Weights of a small transformer language model: 133M tokens.
Each number is 500 + 50 x the weight over its row's rms, rounded and kept within 0 to 999. Layers, rows and columns count from 0. Numbers have three digits each. The size before them is the row's rms in percent of the matrix's.

# down: layer 8 MLP down (transposed), 384x96, rms 0.105, rows 77-205, columns 48-95
# up: layer 8 MLP up, 384x96, rms 0.115, rows 78-205, columns 48-95
down77 107:524560524516566396537482547505464562479463505556463556566542474503560496449525435492518635422456512501431437519485423520448489535529539525401490
up78 090:536545605455527514551422476440497498490522564509499504496469454457480558472465508643543422459517469536441513492473477456481536541595496490493544
down78 090:434477435545499468576531455574624541568444550575499488496575530471606458468476526494501587480546454512519569524496561465519438431518527545555530
up79 112:478580476564498523498576545514498543552520493382525550518475448570442572504445440537505605529479389558519516436527468468501484374507544561475612
down79 115:527446534580544535510501418451496494449503540523406477414491528470463511491462551510480523463540499478479438553544420517505484542532422507488493
up80 096:412489550500461470559537475587529544567434409542396439482420464503403553467505483471577503440516531555514465457405506530508453513586410493541520
down80 088:429497428460556411494520453372494491433520545354509437498504511489465457440532549540500534464440470484439481479519508431420602458523568461539491
up81 104:521495570554517505520529489526482463480471550500444533453545438492466547456493485540417536365401388479489474440492544544438478494561500533580429
down81 101:533453529452593487452611445476489460530567471532584510442562582534553518443465449575591450511490493447515468470465568503438517441510558536468483
up82 105:555480532487477432507610545503556544465420468447495557512505523500369444552533510580603446425516469530522507419476444579601460526472458477468480
down82 102:603554451494548567552530455495446526448409545575545515523489525521430515586504519474479542566503475459424591554543621463430454555506532512564511
up83 088:434403499527422463458597517483539485563553521523527485595442562488440532426474502424453532489517478559460467520472470415510519522580421496476577
down83 084:514518462478522556494466434450481548454412465379451502499581383527521532505565496429644482508490489464537477483470498505475464535420601520578599
up84 100:470514456514525473563523491488422467495591467437476527489557441536461555512401551568480568458504523584541529559555488428430485525552496416549506
down84 099:511589502472498493381491486475447558438573558435485468422507567550432519554541555480566422524468487602534428568502533552509534569503488494477533
up85 104:430501552511410459534543547484513465531541477515458561490572524456525533556500519459589520506502461518524367468561514503484427440438473497628656
down85 102:481489484480583426544511515484540510452556566461551488539517521643449524542534530424478477455520564487456539488495631519568423588561463515464579
up86 110:476498498497500568502576539463429447468489524529443433488492526473483583495494571551409400512526492570492468518545429558601549519489578510509460
down86 114:545521443506508448475407518532443579557552504554502558572475509481506500468563421475533452502484434598536462522483526499499516461519448489462553
up87 108:509508535514566410456597588556477389580440477485436538463491404572467525577480443530617509555460538503458520462511540426449500458567560514492534
down87 108:478506610525528533500484533449475507502491438463531422398601548493518538545509525583528365678414488458437597494545449538498504494457559508519561
up88 095:479478670436487474577519512480472519488507423478543424424510520467454448437504491522461551569582515546481447537500477479615593557495460565576481
down88 094:554463472516395454564471452496526488446576559452450511456472486492410450539517502506507553461519457468434434545437518472493517547572479456455456
up89 107:412577504527569522476456530471424514457553512437566554524428455498451515432525447463562574395453416533523542404451500482549515514551550460495544
down89 106:506439583508483597455495565462512493522517539498565494488426533442511547455510487509468517550503508486591445505527488521531500536546449478454469
up90 102:497490482548591479554493475632435390501486446461524528537482423562479499572499339509500456487505548552520498452538342444522543486478523480474447
down90 097:454593497520449409464500492409506555490449545483580571456480506508546428373539491533540502496503534412507473506494562573429484485527458516493632
up91 099:434485576494506520499546516502529524443503442484523574447484521571514486479496515538451539440503518521502444495445549574465469380509388502482478
down91 100:503519538500494501516484549552448468513516533393520515557464438497589390470431504509496597565526517481458509580535578408594530527400525526453581
up92 096:518494475548437506522499535577459455520513492402487489582555447612469551507501571520456532511436376450523542583571525531579432505663529495602471
down92 094:497412478477463499572512444537595539403586547522522529484495480507486504475551486482498497454478609483519457480435519518544497441466465388427473
up93 100:529446532486452468384568510427379488472579465481503488519555534500556456442512617486544532562512504498464472562507540490460427441505414546519549
down93 103:575600443546432429440504435502491503450547614518511474501513510590469608548477500490487564527520543394410535507463530505584491543504430431420506
up94 096:570515527492534478472532521545471456435433389497482530419468512408454531559425532530575406556552452469454500528469513526612566502606501483527525
down94 096:493493467534527496531522502508403546571580554530469461474431534487508565413512535500547480471482518518378493514487399472530523523425490564514455
up95 091:524475532481518462545441410447515562513570478422433554492563539488424583491511518517416505517503490573427542517460574546529586417524474460569515
down95 093:415526444558484506483539564397416522523577518559513534525459531551520477514455584472415499494538513534613452500538487438516416531509534516437548
up96 089:445509584503505475528469479363515398530524526493481495479479518399507475516514577539401551480534475489520577409616537487451494527571448596560589
down96 096:514456449501537574467485543683454495518500501477443566470487525626557448476470429482531577493505515515430533489451539521514485514488626489454493
up97 099:590538467552624542507493542552436482490549446512551562500486501500472434517469503537464484476353520485537466428447448477530508467494483534503474
down97 103:520469485556533514506458574552579525437519418515427463560512510485517411484554488447461417487532436473505392470445523483491416512525515595517445
up98 091:473556466562514481538506580522512594473584482455434439546542484548519482426471558593576459468454497504453458482522502472407565482539435509492459
down98 089:530504584484460470560513535535471560446434429484499491496548468445437574378556516551596467494469574465492542523489488430589604507437490462530493
up99 104:546480524498456409487516499425471484530491517444575436477499410504460562523512405477515495534450459563505430487552456476608509366551491587504524
down99 101:512529497479525494526496441520435512543450425525413561444525464491548568546468400485442494492565374500531492462542472479508479492534497429482532
up100 105:472541518539590506431526411437530523498508433495542502550546492493491562516503556540426459529619532483451488476485475468510518433580403582541536
down100 104:500532571466555501503505484553513510471515560522551544494504541482520513622508437474488553387461482585450538547487511574455428465545454466504550
up101 107:593457547573467422539513488425531517521500418493452558493457587541437555469440555441456494518535446533572437521578435422524515518567503518552476
down101 104:507473520523529607567520494377540518504513512607524550497463432434578522457475486574419439472527486483503456490516453555527600505508512465516560
up102 107:466485522489580471585496444469571416556421461509508527491485485497451472431453425514532528450433526569491488367468491500509438483580542484415509
down102 101:527478479506504504557502538509465423436470433647495604432486520467518478389531502554545437498451469504534433446488567529363495432503566545543488
up103 093:535493521583573521492556445516582552554605446434567577462456556411564543481451511478506411515502462543458534479502573485493534384486430581550524
down103 091:572450490510506515474492475468489552525544471585538395518485553573503454512466408583527569529518450463478451537556510491524495500418479482506489
up104 109:565471576438523502453542554495497556470468497412491504472536491500571538534496417428513473598508419542441492480453466594468471482467603483564515
down104 108:521498560439614474433496556551446513505542520532480429526511490505533536461441533521451461448455398521516581426469521466439485530482520533571496
up105 093:457556439490571428553551498364532478521558524437569447517598450499466471582499496469435492422532435524436536473520534490528483442559530519500565
down105 085:448523479534427497614520472562458536504430466543407564438493466512559497431479512424489517528543505467469540552535494439602448541514571509447539
up106 094:456564516496444469402539399545387407526545424542547518629510464566479524571483410492420487462518496510484485444502520410554462549516458457528494
down106 093:521489505499543461510511472421554561525494539421499478429442476405593399518511530479488567508455446455592497538484514512488609479461588533456555
up107 109:538521535570559479493571488533531537515470483438501561521536369574485452574435466549430448483488428521482450423529479545510493439527484537489598
down107 112:506523531417556505493569505529473420457405471418449508642472451504503514535468508492489524414504553532484554519428500446389480516501496428541469
up108 097:426512561468441434455490559535551421533461443547486532488467485601552535452411500404518606445497421539527499544496452551512452443579508573507507
down108 102:590468454499439458556520495515506505526565561576511487492494439402593485495544551648504430536548453458519445534504536479491573472422432425530508
up109 108:607526494516437400551523463575534429461498485521530485595559446457526561511409488517507529530490538499471497537614425578518564483574473559530508
down109 111:486452481541469402595482500414548438405420498467505531493529471475497501563510560403532624522497565530472480454469401533491614549505422485523432
up110 120:476467498524572539524575470451533427429463466445422478500519396523469629590399546442574548480547442475526489548508502533522516473545487471495500
down110 137:520407534562543502491611572515452512416546344474466483549421505493495507507502497465549477537499569573565433545475527473462604520473508436514529
up111 101:477397522512502554506564495459501505629501522519475536570469459448453481498504540529528453519562512549566411550516503516438546401492509485563506
down111 094:466457492472459521556456447441597487585585476583429457465436489598596465503535522472380629629521508478454574475484481478466496554477481496434429
up112 106:465461556486391487472583486425489518590475518380452474425525541560549527527420474505479401512461481534502496577575526521548458433485491417478523
down112 108:546442426610461578447467488578532534511448419517522559559545541486527513524562487600553495482501598454454436572497449455514492541518536589461443
up113 099:463554564615494513549538479510454535501532505506461527495576477530428533481543465570429544481516505463493492479511384529548602518539513568546520
down113 097:484627422412431525485531538513494426522466522504458571536588488476478468458476611519465438502460380485500590558537514551527455526460487495520506
up114 097:523498525490450467463492445517477543573493438446489457494480458434415503522592524543410488516528514595440494496474494475485525499557509517553464
down114 105:576511469454546537555366500476411522474489561566456535533477526485508480483546453552529518493512449481534538486487436481540462445475480469528387
up115 101:540537485447524444587472476481496534444474500527500599543501509465470545416447543509482460575500540502528511569512495602474503574522399526489507
down115 093:541467519544493525432507533441472533513471580525550464340445531540551472495486515536459490459466538504510547483600521511501516520506475455442551
up116 091:543496551634521485518468487517562498530476486451559524564430565495416527493507531508538434541409517407580463422455474546508548510516488539472492
down116 089:521576524508457662512490546420476491506467481429390470540564523446481556467507502524438397455485356505460541576456493513514527431481476463425444
up117 110:612507591498491496479581516527409547469437520479411458402501466550526455542510453367482474503598440509461519517565502531470561491433438502501647
down117 115:521574434545476499492582544525417549486437652537473557522588520475452445487512467489532580534513571497478490491468444560490493456451508434522513
up118 110:595483482531581534526501464457470492663534471469447525484531524537395522429479495570584469482488437522528498461475453546546553535558542583551471
down118 110:448532592520466354494558476511504542447531519494508552600534455563477499543475462484497421471490378480469499470540477491384439541465553452462505
up119 090:475524473541515455489511505394534346430529577380532489532511460531587438494433528646401475481446493456536468491514513535443519449543440554592437
down119 090:480517445540481474501455510437506618508455513519538545487494608506535561508558523574471480418523465420495481471483603416599487430397453565484533
up120 103:443511465562471448548576527490500404477577522467435496531515434467448598509452519536565518517437474496529473497584441538514474489474538597510515
down120 104:454474518472483528616484450444466512491538433437510532526428527519459491496502515500497611581488629450472604492436538524537490506503505600494524
up121 092:588523524508508524431535546467494428423566491537495460588468406518501480551518517479488519530468456474464450511466526585545487454500506411510515
down121 092:460470419529429502458557450479549574609498521552451432573399566611493504464459564522467455495521495524528538496496624498471513555557498446458562
up122 102:525461559498523466573573569491481596577559428398475564484529481507502558462515553496476567506462522463523460517486496477579439471522589577652454
down122 110:474543499606577560585444532557486488514531538496406602565548477498551547478540482567466443515513480488442516525477497507566598503483562560375532
up123 097:528437552564471583515496478451441584466554473428533489556472462472577566479516505507453315456569535495516482535497486547522571430453483406569566
down123 096:491488559414519525477474459555540422483509492454511562430486518511480490470548645574593474528391611518480528473513456538510497520522578531520504
up124 100:475585446595494511429547506498449492468490467445519526501546445571514448571427519630449573361534481580504458558477468447495526452542381463509474
down124 092:445496487494502448514540474453507509560524502630536430547586575486541388414535511496464575525517576453568525464480558508515532449562491598489498
up125 104:509477495517485536459453507499515518476480550474559574516492559603504445456528483482450511509567487479374485490394479515459476553539531501494571
down125 107:465411550547440467522540546488411551420436407512430537520525505494572517563444569428414548559505460485533472516513454490392413477527556431491414
up126 092:432475549524496506566470539507512475488465456474537487465510552495432500523470501474536413456505490543526512408450434536429396494529459567531529
down126 091:498542543445539602470522417423481513544439433513527513550537571526616459506481549566488514490477500513485544621477471462530514553447516439422542
up127 104:481461528472484482613558532566568419462579484490443535517578450538482506449503445434478539425482523522517542587534535562538500451498505605572463
down127 100:503444471491460446525547486529532512532444424488476591540444458533561479506492541505489486510412474557454530485459479532500490570492537575433527
up128 106:545543548512475487517462464531442540406560403511563495533469458456523483498442451502501543483460536441547472505450489507456501529529476502470521
down128 112:564489451485593588448474459462578510621474471505484518494578560518475538497526485478552533517425520549493452502398485467514574498548629521573535
up129 098:536507541479435420533552489543462490453543445492494566519475555559520589525465494523478465514480476524463541526496573523493478423596541593498539
down129 103:506502454447484529473562554529590497542491461506472512479534505492459433486506464487428563537514549505503440584480494451481431601505481574455546
up130 105:583550473550491479424480472494569451509541493430525477550479503632482577469511482515501494474459496561510494482436451464543514449512457543491567
down130 103:488509553500484418545516564583522500440537447457479406400517475519567550413541434453502510563403441520477404467424531467529486538507448531489625
up131 091:440564462558494485462510410476357554569552493416404518517439498482384546457475573542482457510507454519514501513567565471510449509542398547504560
down131 084:516389520508562490441512495431628527477533485374494434532526510533443461419477558429515508535388558502442563565420435500473571433480560538491474
up132 092:483442499609459366535543480473468449501523546458531510577441572411532461485425565566556486537543529577560510516565481569501447491462487501505498
down132 093:504449541579466459446473546528454506445504492473514560558541508601514474585460591486479510581484609390443522417482467515554416550452445471419427
up133 102:450569508528525555485519523519490356475536445517450489581494525530516563506475443497463496521438513523582442522550547560476525552573505651577475
down133 104:559554458541508446513468451497570498459413406469505548509440487473458538545596521492507568509435535536578483529558459579501453537500533498527510
up134 095:449552610610527428530463498485534410501558451462549534560564468485423531478548513552483465475590488504537538529569438520506568474448531504522504
down134 094:439528467495540505498510497486470533444530561442473463451525503533483500528537486449510464428598489534527486476496547458603418478532454440424510
up135 102:496430521524426499496597469472510554552497400501460632590470534530526433537544471562456542535496483470559456496389423622471447459562446513503483
down135 099:478537424505477430521527506391512425426592571463542491521511461523549436515600497513439504422512470513335603528490537402538542571505512499491518
up136 107:463499458550574396536469385489478481548622460461521534473426397462499593443460565490484469563500447501524435492469497409477551508508482464540506
down136 104:607498500439513505503493498503436557528492523441588543502490453440510509515478478521542526403431455436517520516438349528460494534387438395493460
up137 107:499596555476441477515529483475409490420601497551423500452458486573447479460429486577505497427490502497472513399534499416518469429489447530481545
down137 095:458477593493524514508524468471545455549435476516553464597419527459462496534502484508471500497525502482584485562426424477549434352481427468518432
up138 094:579550505588530519544582527454448516493460494466451517444545495507543537506521486584537545525544365524529515457544540512513516459549488483441513
down138 089:511504524487428530496480507457517565526497546609529497475440469519544440475565529593501466420493413416465503521433654407529532462492542462428574
up139 101:483493591522516521487533521504493556477467431476475531538459482522549536550441506404572600555519518541543367527567581515583460524529496543469544
down139 100:506535429359449553559627497469532520505425590459535435514572552448474534526586390549502474451512495589520508509523470471492567501514482536500439
up140 110:403541603471501530509567519523426535434492441491531505471563474451390624500457482489407536512439459471453410539495494521459445525544480509513541
down140 124:529463531479488591440554417575424504511596449490422489446449536456514432465391471529460525512474514485480459527519465496458472574428441418413512
up141 103:487530458459524477407506428461516532494533556431542466530475483562563579617422430473525467517427511556520463493426507495485566514459502522568571
down141 104:518484548519489534513529537518558470483595509508389472443541477520593535520469543541594540496543426504454515503450374583601571434472507478554512
up142 106:537546552473450458592546479493512503495541495528469492394544531575454509473430443504497537415422520585410577482546511487526452489457489451502508
down142 105:548494576557502510523459567493510404550407530521414480507558478450465511515570574499512485530581541405558459465544424414563496470543449427469477
up143 097:513496567540498505503522559534480472483543455395572482565510467565460402484580482546477498598466446531451578514515555483520494503481514457473512
down143 094:545454544559590440405529417565506474486483516516430505568496492513439510476563559584472479465524464541467504471420571524476505508588482575491540
up144 090:470566467560523494580449483510484429435570527486481581520492416408495569500485434478522519528511531440481519538504545555531506535608513487509479
down144 097:537527525563442519480443493490525516602453475595349447503468484435520448445530458594429423521572553530536449510505434477448512503438494466571489
up145 100:458549567503454514456523426494492462433432436494470427500608575582457428580470466570497490529514480529487501458501466566591485544535498505566559
down145 103:430455529570501489510483555585500453429556475472511491581548563580434507501539524549556433463541527455539526560518426473464564401557509343487502
up146 110:402561572538589485531525525531461524510553494418539563487479527603425503517526521434600460483482460588476472492591467529500497509435488604539556
down146 115:515536514539483563606489557377464494541582535533487494508546558476578523456587540555495538521507606495497469475619481522439546436540485604624488
up147 098:463495603451581437484549491516478443510419531452599517488579510470476468558447526589508570554468534512543436477493496539521402494473517540523564
down147 098:422537466479559516590542616520500434526416477568484481487490558526518458479572604562578537490356525509464517553455564554491522444533481510464465
up148 102:524432577529426449495439500525509488472557512467447599481492507484507578503479477596477575516563490480539459570498511491525597608554377559478543
down148 100:433433531516519483523551445480401555450449490546572476581520501476498469449435441492412525475449503559558523598482517475472531645460490499506543
up149 103:489509541461528487545494522542337509480510430488538456563482474514573465429528484456481481498478538475498499363376534564483574406586481509497506
down149 101:643477608496475473501500554513524495601587472573540506481483581508491474489511602504439503530487534537510519500464524427507572506387551502482537
up150 096:445499495523575354442483521466423483602543485525480489578434446534465482553509501563530460421446487526407403409513468469404467514495525542465524
down150 090:449487470499516526497419381532530539514574549432521503488528566412463455557530556406520467512524404518430572511537451541440511526529478482450493
up151 105:540480683531446496468564481513558451477468480534515437556483500531406462528442441487577600486580498559427501481531422509462487531566525409476512
down151 102:482491530468548453491480509504448454382536525478462479551466460424517509479474501489437514537430437477464489559439494505489354472500521480580360
up152 094:488462503480556417546561622399453495421511490400432486519488374594526491471503471509417539560541456469481544442484489507434617535550496482499539
down152 093:519579507553483472523476515548439488470470644608452444577543524355518437507485471493563547458476426440560503420503493503511456488530567491485447
up153 109:447503514521558475490466529517470488387472377412449561523442426454548498564442598515571494619562522546484555461483520453529561542466508436471591
down153 111:506524469447463541523450519474490506430564489521433537540556396501477535460396450478502502476520556568563480615457519539465410469455535438446473
up154 110:569541535508578488501493490494478488512671460474444440553474520484421521491457553571542519459464516532551499570408541582522505514622421518495448
down154 109:500457655451479551509536466475442450509472401473499428471458510532551425528545537497477453466477444467499457509489536400516485545472588501515549
up155 101:554410577508552448498482461500477447474493471417588456532541515515458525551449563524506624453486420568493555520505516490632544504519543492566587
down155 090:513491529461632516492462532494505541468504424527460462521476500506493552514443504485509457436470355581523560436514457430503517502523573465574492
up156 103:546490483525481483603513450422453553457545464522505467457624507563559560479502423509598530493482503541474453495418453471529454435561468471543483
down156 092:479516572463480532479554452452443480566528569607475484533559548462521518515417391466551530450592457513528482553506507480442458594473479487433547
up157 091:527587544529507521535460571534557586485425385443605521541441464460511481529451509544528544458548455495480475373459536457422485494523480460565419
down157 088:487462515386430441450584368429462420519497578570504474536510503516534502569531575525481543481544413468563455480528502449579459491517543542547560
up158 101:462537498455465529549519557537517525529454420461466572464509571496471484615484515491546457547499474518512455545437457478500473474444557522462483
down158 102:481497559505509484492636509526532544539423584494492442523470486430494468526456547426409515481425566572532496487497631511498510551526449623535515
up159 099:553506573511512497519538559587440561487487482522540511551434534564479480507528463432515542543427464530488508490573421407452590540404384591452539
down159 100:551537541572503437519437497459480407431526460483495543477472530390518547432494501535541428532555397568586475462419397505534549509450488487417549
up160 100:511588521451529445494556443474481568488457543429569461489523587532534418502515505528462525501465531581509385403517477415581573539551510563538497
down160 105:509474413471524587562535540456471490677456475458482590472547456530450487476522537439423522467561544553502510556454544459512492594477485440514473
up161 093:495562483457526529539559532527556477423503510530542528522470539426438492584549438477495496453527430559468523480520459467473502497529458517509450
down161 099:447474469418540461552517512478521469467490529573452556475564545441511464558555559348491528574492411432390547534506516456455486491459507533492484
up162 101:502610501483420501452483472400539477455619506446589591560600528488469493570417510481533563470392473564478490528474518513481568452521420515527491
down162 090:507468466513489486423565592414488456475538537524500496452483459441552463462612643454417505588498479510515509490429441552486437439477529486500398
up163 101:504492539576470470553519478405495511511626515483493480460527483481518504526502422507461424514473439507454510565620372484503469520540501504411511
down163 104:475526578482508451529506553450463577557472587363455459374500556509482462448647472460465449573493538487496508565470463488488437508490552492447501
up164 104:443458537458547444518493475497485474519437358501457482491560431528488468575485352486479564456514430488473533538435488536503418487589435529521509
down164 109:540476423536457474495544627555536544570444452588473437527455425453414478447526555490532426523482597563440499522541554407500565473452423490438472
up165 105:447459501601501456490542499470530496411485464444514611447522407612463546474477483484562470480432499512506528495459601480480554469540469551487557
down165 101:501526539485508494518509475547481493551432605507555473505477545456407509490439466557440475465478556565370520468477364405462455609539627453530494
up166 096:470457546519455436536502510596486557501478488515425517616570426451528526432532495516526509437489563513499429505511453467551532412495574511458507
down166 087:414474551512618511508542471476499532476455440488558560482445565539511476427498574467547502479493578562510552380543448508513407483440557430535515
up167 095:504479471534509545447498557564527490510519530548590430399520474527471545508443407549533624416507501510459505458556506491654413521562456521473479
down167 092:459562445476539542487458471638492504546522482507438618510481567464495535501523547544491491497526581513538488511466477480432497519462522478464488
up168 099:482474499511549508504486357413511443392488483504440437399490482510490548489542522478544459503467473532603481538534451519553589509544504544479482
down168 101:584539492524447523445547461593491451458544525437557529543504511437495513495496562450438533544470657484502531485459492619529489461535513462492423
up169 094:499416544623623458554512501543563473485503498518557473468426419541506504478412527495479412535505503575479533438438421515545587526541525527518478
down169 087:467468392476421531488479518488568449452430533556515515499417438489499519446513606552441447547496568460493476535448548442436536430537436464457496
up170 096:566542562482538463419469409533530573441532483457503443414501416522512532525496476504488465547488454477514514498500471514525560427576495501538438
down170 097:503496508582539661415499594530468443598521577498492484381406544521423474457455527546502561524508495520523511429545433408513459521525534447518492
up171 095:556550499513549450435504481497532435490479504534461470459521466528511507560451482447554448547448570601418479448477558543577516488603486548453569
down171 100:571549443521556554471535508557466474501517532514496534502453527501482506628450559549561519494398489435511574485496535486430480567416466429538505
up172 099:454555554508489473521532413526538511461458532477504545509453535522490488521533498527517553432523445510488506505476543587503553460608628495524503
down172 100:518415467556555434460569417530420461555534530698499537503534443518461547577556564575569560506410500490515459516457590425531566530531486544505490
up173 090:490570529455597482458580493454457453439498468497484514521529501553608542478482388537488536492551432516431563510503494452513486450486450432505527
down173 089:484514501502531510508499403422439494415486447494586506511460582498460476505516553493393521428487466550547434430510535482472496537517581568502499
up174 091:431539546533517522412572527413481481563493465529557489483501571542578378459494512526458558503553427562518521389452486524459433434603573561569472
down174 088:551467434438532541521428542544520499517520479449501524451414463490512533510479403470512450417543496535550538464494529456492499527489446493456536
up175 095:505461547473464523501426570436404486464522516511459589496543519564449579486498486537558433475509496512474460513552394460465649497558538575491529
down175 094:478470361527496508618547488531446500471500444525585549462437402557538575528497490515499510486563570406532538517510445496490517613596497574484507
up176 106:450595568461478516571464500455497462513526488492470555434498472508519445422534526497572524452604477518524466464657492499437509498450509605559616
down176 101:435522542528533502508610539431441543497455446384544458542482478522448522522449480496491456463431504512480464572400481491461495510483561542507492
up177 102:455433487510596460560545475453454562477479427505408463429537446506455591533454455503552528517514451635533515472486522554485431455548484473511510
down177 093:438480595445536501433473495387501578428504528555450404512584424451453555516434467500484482539482425594520584505481484516422399472412488428482548
up178 105:565451510533482411541552483479501536502590472375557477504497560457531476457422552517453508519499558524475481523477508459504649524535467506511506
down178 110:577508492568461425532500472449518482612578386422575519454499437461541502552557527570591559519601460564496530489484539572510542588545489485489433
up179 099:598492487517535513418476559458417458509510451458482561479604467546475522589454471530590465504424468574560489587545467473583586435491398439488469
down179 097:497486429444357587528476517468512563497473514497578518529510465435535475450572545497507513511415538442439515515505567563456542578477511548554579
up180 098:541511507464528450547562481487352527442553460482554633588417501578511538555449553479526481492504473547501388502485496503441491394463601512478542
down180 102:506517521573453480439486526548411542449556511497547530459615385495500634505477447390514444434456592410427487457529553475460552481553593528412474
up181 091:625585487608453495556467577481481419454452548453576516495518458610498527382497498464484516457480484480500492531509545543462581418625534481527461
down181 089:448517499544527504477442504545493480501547534562466471474593613400498521431466441520460485498492468470512440398544468552422523485457603527469498
up182 096:481498500492546434513589426384444471482409452442481470542478506538459427456442509509508488506538538559504495457596472463532406482482500565404518
down182 101:554450464464503589518600549553544465609508545564562485463486506503532419560575514486468482522467515525527539421482455493371562492483418440494406
up183 106:438483556490490463547483411564497498420579407483476443435505501554520435658478593505506516489507492560489487453484524489613639526460546491582438
down183 106:528484478448522396517518509448546464448508414492416374466570572479486452467480546479494409400551395511522403542540487519471476471496533459492505
up184 102:549505519593571422525515432464436520587419472480615392488498448489433453576474456479524550510455464530548458483466556541512499500494408558480510
down184 108:444547534541447427579562470509415486522480425486482395430432403492410423489546528470520533503515474598536514544517552456567520434519492477466483
up185 103:470555469610547505508553466526483380447616514454482479412569552475429537497451538501548488522486508522528472484488528468487567504526533546600438
down185 113:450545458473509535476463498467526501493363581489464478488449466514487482559554556536499513457478559592440412540552520461464484489469563507572493
up186 096:478568533430503467462453441472470430408473425466453501433497486533588539578535482562505492495605482502449446491502389495546524523543478536542462
down186 103:462507408496473528545544416492579475515511445530520561464441449470523481539490473515489426553520475550491436522483403505546460425518411589497550
up187 098:496531536522487448455550511596459444463538462457512488441522514501564576590524456485461381484481520440437452455462568456551557377553560537500456
down187 099:428549512464496548465524530468587514533520566664549435526439497483534499371496507444454546495445496406539516418469467443466526488470454530510495
up188 091:472531423638494526549550536526488496485578509456529475564483393519433550449489525546526469452426471461510435592528464541485600504538382477580526
down188 089:503419551563453533410502465567461488595515562493493581384544490456428527379528440378538521514450515488421473457457493505539507459520475445412406
up189 096:505552535449411487515466440510470529426543513469501491527486503542448453488460515528557597466455400522611502481453491559578439518539421432536492
down189 093:460477556486518461471531494453482505505529475454467533456508421456452525469481455628537506422462478444524546478510528455513426430484538497489450
up190 101:528439539539640454488557554453434503544542516481507499464526435586450448513485431496496548481564487566604531407530400535483461565459581579561519
down190 109:458485580545484427462537613510503433436586470596445440576511454502473494551536495518532452559542469556447486408576509519534499434570494468508444
up191 089:577542600579571476474512433522433416461579518560518509487478502541494532546482492472592498476449392585489492485511475465465576558599523575540535
down191 086:544549554532446429509522445527525533529542495468492476487546491562529514473459511426489452503510465512514561501471597453503469502560488636499452
up192 093:406462527535466491513438542474500541500513435459495493498630504489542534525476536470575486528553497460512454542518531495515513428514435472558494
down192 091:487502476519536503471489533434486471507550614496514521441428521432482478508445554548563422517445503488444526470505432466453579517470527494384600
up193 112:522480516513559552523529543483509441451473491528500433478481501584467512607353500497506434464537487479491551510465424480573647515460570549562541
down193 121:505500574575512460430439543471516548473479585475453535535438437552510441489441513551464539482450438557460506567531526369494489497496490483462479
up194 103:532410482493492407354581505475489541420527453482440504503506386483401574539497522518532598510556447492617513441524478491536479478507484519531599
down194 105:493486454474466606493519575508484481569504489515484576544526513460445554472480495535393374509454516514533637503560542502551517576463531500591485
up195 099:589372506489563477426560454526534537469442547478566480420466471499411556435470394525482453484480507479531506459513456499587518515455485437509518
down195 099:453496547451481549489541536494473527495552490529486469484514515565448497430539577484414560366439409514488547473454511471545500493429445558493572
up196 091:479552512584514542513530528445506539517461467478505491471468434498459544479441526575502560512588572492384456463521535557540426524488531546532556
down196 099:540445518457499464473471515542537531557539496544507485512513562479481497550521524478524452534394581471562490557525485473506518516515515539455407
up197 105:574441539589450511545549508546482451528528510423496521571547533495584513416466483450501482523559411524614556442502481562481509447571468481489493
down197 107:534438534478460528549505552484447507486469571542496534553608561504440407515537567462526464534449507395467519563546477541429578422450531519513508
up198 096:441559469492605422483471386466532502517565536421558459542515432477509545523496440528509508384482479498506519389401559568534585615501473476540438
down198 096:500516538451465419526504505513497481433514497495518523521484539454563465518446495499542491575480471463630442519513491476467457603464572454478332
up199 102:519488573459448450450480451519526452522524366498512583523533470496427494532435495507442504473478537425613397594419616547509543496405510616507475
down199 112:515508510446553403467541560512400553472540564547436502476555532476528573600493475520555551452532381446455507531454506450433464494530514502443452
up200 101:513536557664569558541489494509474447593460505397503443546514513601495516570556435553564392513538531562503522456451510419547499490525596485541512
down200 096:465491586542400574519502539547469351529490443459468587452526420405453538520519475515464516513499487536472552504466403473486451415520557540445415
up201 107:512549570501488503480596540585465491566455437484542526458496512600438516470456488588551529556482537552549525546517411482592554589409554485495457
down201 105:493520386440523444471543401450516507502458353480456567538456463463433507403493473475532494461480474469505496459479432441469383509531483522583454
up202 104:462544540421534488500518499544466538463500517503559522540448529531450402494430404500470550614595538535460490445566478458508504447506436505449518
down202 119:471565448478557444486470481587504524506566400522476433532497665507527518480552531507449479482574487448450545514429504499523408457548372512490514
up203 106:489467565531608565532479607617514523509476488453515492516560475581449517466442418471479487517444524534559522428473414587498430523479489524477498
down203 111:419479562616480408449555503448513483542435483485585445543520575478431514457533469551476453496526418556502422524546433495519506564519543494469554
up204 110:496598479582503499550541438517450535448514547451534518480469551486503553541417510550481627577506472529566409485547490613454430482572489552560491
down204 107:546452498489499445491466473471518439446487460534440556481531473536550439463491552514419556389538509513514536408603511470519463465517553538501475
up205 097:591492594620599497423553581514528438544494496473600504528567543545516532481491526427487465478429534479425470436472513554533501470567504576611511
down205 092:531544524535502510601450474446573521549454484448497520612518505569496456578630409393475492523494460449570502569469465515500433498495525461432453